config.toml
n_layer = 13
d_model = 192
n_head = 9
head_dim = 32
bias = "all"
init_std_up = 0.0545
beta2 = 0.98
warmup_steps = 200
batch_tokens = 32768
train_tokens = 148100000
Each number is 500 + 50 x the weight over its row's rms, rounded and kept within 0 to 999. Layers, rows and columns count from 0. Numbers have three digits each. The size before them is the row's rms in percent of the matrix's.

# layer 3 MLP down (transposed), 768x192, rms 0.275, rows 427-434, columns 0-191
100:535535478493513546410442516433484486533485479469547417492519551524526499455556540493451520469459497527461468461569470377534465379486518459434523507487452535522445600542653514540425447489605498523541563468573494466460513543438440484527512509524504495479536515480513521513504520454579545456560588503457505415473388571466524529490537484560462385403538408564504470527519493525478515583488518425469574433528540493499582519536489516426532483365540530542536564465594498559514540536489488445509341514500458442557583466565548537507505464518532486507477427539445414521502396446490602468
105:394479515532563427508580499530556385498370454520467473495510505389493530568553481568532481581507453472509471559535523557447484516484517506480402502550444603603515529551449495478523547494511464565509492424432517504491569481411479554555418494448506511496515563433503598425483537506509515519488483482554482504466540507487528531584542446437468488490511515464453496523427457556469560529487467580469517600576506586549429585508472502459554446434453535432459556388436438504564585450490547488563486493473481425473522480512427593476426586458648561578534510571560506500468474543460475512
097:563486539496542591446577488516463541540535446508397550405525486458495499491495463458442512516517554457475499425561473429521527560511538536513557463387501434535547489540474578420518438524419369467496422518541542618459513561496536519482471499536462512489465481458579457450533499561540466509505599557510494498414437417511502478513457460456594580454406580535591564510559475518527465517524475478468385490541390434436557541460547523472433523528510433590509520505469517489485552484530556380486496555561543516551481448508470544449468514566415450503552462434535651496522526520513426558
110:486493656499532497459535481521508488469443419524547573526508453556479510477603489458460443621420490462485585483501564522502480537497463401465468479498542443514466393562572466544383590576495425519461478517527580470467532472424381487541502522502471573470420498540447439500473461441536520514442520457581544418529552475550469451478502491513418528479500498365495529616449520510477501534441535658562493475468441507515476423591498505457515496504458498492476535535533465502551536564434559545528456546451535502495549454551510531428448467560448584448451577420491522504536466556543509577
112:483550400451490425434512535539457567453449479524459437495481525637468471473482548470471519472495449517595518521454537524502578452538513626530499532424500531459450489426541506537470563559463505458471349433462511571421490392504579501549430496499551541461487497518407461462523548557485486542581487458442519446452498454423512486492535516562498493498490533428495542468532509316426471573488411516511442539483511445552490538539428451492490510507608495512469506500369545438452465583510490542508541477538418506444496484600577448519476507471551606541504514436478410546500523425515516496
097:616500477573457511549428524545554563546505464532535517429477434557459523551515517546566617527584463554477465466469488488484491570443498566460553461473428504469514494422522485502461538585543555582473554508501528451432525545541469556446510381548512467493554584493408560533539584480486514462578455467542503519475528444545476492528576419476530534525608539493459572503560437486429471467503487445511449537491463503512464565424494479475493575603544500455540580483672595571434580432501574542530562533389455564536468491420499521515560417519507522503539448462476528472490477422464441464
097:507491555448586552500587499523540441490444573384443514487500536431576534609458483487464470434483479438563391497494422513562457473483516466567505470532521495499415537581586522486538432465494510457531436500480482541404565453484567526521590505312498475505484431454527517475551410399531428491623484615470560518472429528571587518499485510518462428428496479558475440473508447460479572529505517561615403457414524430534533417510475482467544467517432552478489505548522485517438554527503442535483459507499530434532506553539461496459541464463502507476511503516588488486471452409529548511
102:510471405528460626435439499496524508503594536470466526423439513575453485464609462528470477486515538530517483494530413431532467556422508398501568477519462460449527544484474483554444450529500482490573505497501505406570509572409424478485491499565584462503505486429524508455460471451564467385540503513389475498516475546529521496480506465440492414568477568477447459542453490463476406445496543395492514494523509452467548480481524572596555489601469514439455471513504519439618471416482503553496522463514475473492627483415546609471520486578562400592537548481471525416409518485507562553
# layer 3 MLP up, 768x192, rms 0.289, rows 428-434, columns 0-191
101:402498525600569579426466476463534520471544501573568478528452522448533453486502552534441518480500400494527492386572484532540556615488508521528469496538445544529475515504400479457492457491514515594529413461515504519542584458514512474483479527551494511386541557465557557473560516521454367519571501452478543422498509515555412492533647539538508519446469519564478486540510453691488504495464452445454529523454454550543488450490451501517518471576444495366558554588465619437522507539526506490567522511482453527480508578463503453521440500496550485504505406534567559474447465532561441518
096:547461525561441444534505556572535550530596482488455393519467513540522530551446438442589527526572491549442518585526450506491559591541505485514499512453427466585645449409545514429365470443489461450500396524491506579514522543461493614465480556484432598461558537499538516481587550571577407427467531497410479537479494443542525476561516518525535587476562593519596452609424559507542572458491443460453522498496500391448540420510543466484483467497512470512486468489536418499499501526475544501539472476610500496532526449485503499534511614445518471526575515469476474472489527499526464502
102:529412569488501488573481464418592512525542416503421437490489454482470453473599415520556508537518439419495439564584481384519481418511472466413486463539528538545438492456590509528499541512500472463482483462422626475501555520432564511555572502467431514486541490442573482464423507464414452476551466493535549421491575408434515534565585447455572472438470509440451545534509605403533583510403602491554523438503449469484448518511532502550444534540454596437448529498408400521468519508512542515422501531462466515543558548539568556468504512513516508477444533456538570438545539497510515496
107:469481472553580478417463514500485476535573495514455424539469509458603551508589591449513581443558579477533555450519549525578448437512478509427461440481534484451475579512523547537462586536555545506506470393440531517513527549478436474475445540599559547514474485537513445440529482500491497494514492431551544597504455488497517494467523394561371457523523524517555486475597578492486522393439399515513471582447378594583459510577515493468550438531430440555494484444543500534501472493512515506459572520550535527508521570490500472465461370526522485461546499525492564453439498616503363491
110:451603549522453519509470506468492498476424434564442482607440547440466499462464459477473503514348490547557526558548487534502495489425537461512536533423503434485587503472400531511472508586378458519420565556466446537509502616474542461487499451465497520517447479555451519461523529527585553561463398501499477452465444483561543574500624543501576450483521568518562509612477451525482496448512444502527509573501451578512611517500556429403579560446449423464455552517566507488530507416542538514539482497476543538482479456440611456519559544511523458535545547461490637503530531513457490529
104:488529544445550559522456577453498438478451476519481552547583572438479432578511483478420558534464530528499558440493522446485467535532429524524496428508539471464525507563493416551416519527439485464543375498599451552491546483442460555449476522481567584508539523528439427516567541538479491482480431472524491541466490493430443510513586457481395463418477453466528531501461506643556550454486544444554497520557438465561492386506457411470556428544536478554514499632544430515432557420482546530526511551505519571486575443443451498466394476437453498441639517512526435413539511513495526553
099:535423439467514419601524505502468538493552560501503529510430441468534583552464544486545421590496439515502497511470548469415487574572563463521482444497508485481521518564514492584415477457629508435633510462517479449519434579383486493478516451436504511567521521518479508439491479512429517509452381465442564529452561475523391495466542468626489433544488517560456467492572419537534435458586536455496480473515510499461507537431434536522543452511533508494485576571529471435524600538549570436576518474555448557528469501536605513461458522446542490630455482476526487401496463402501490516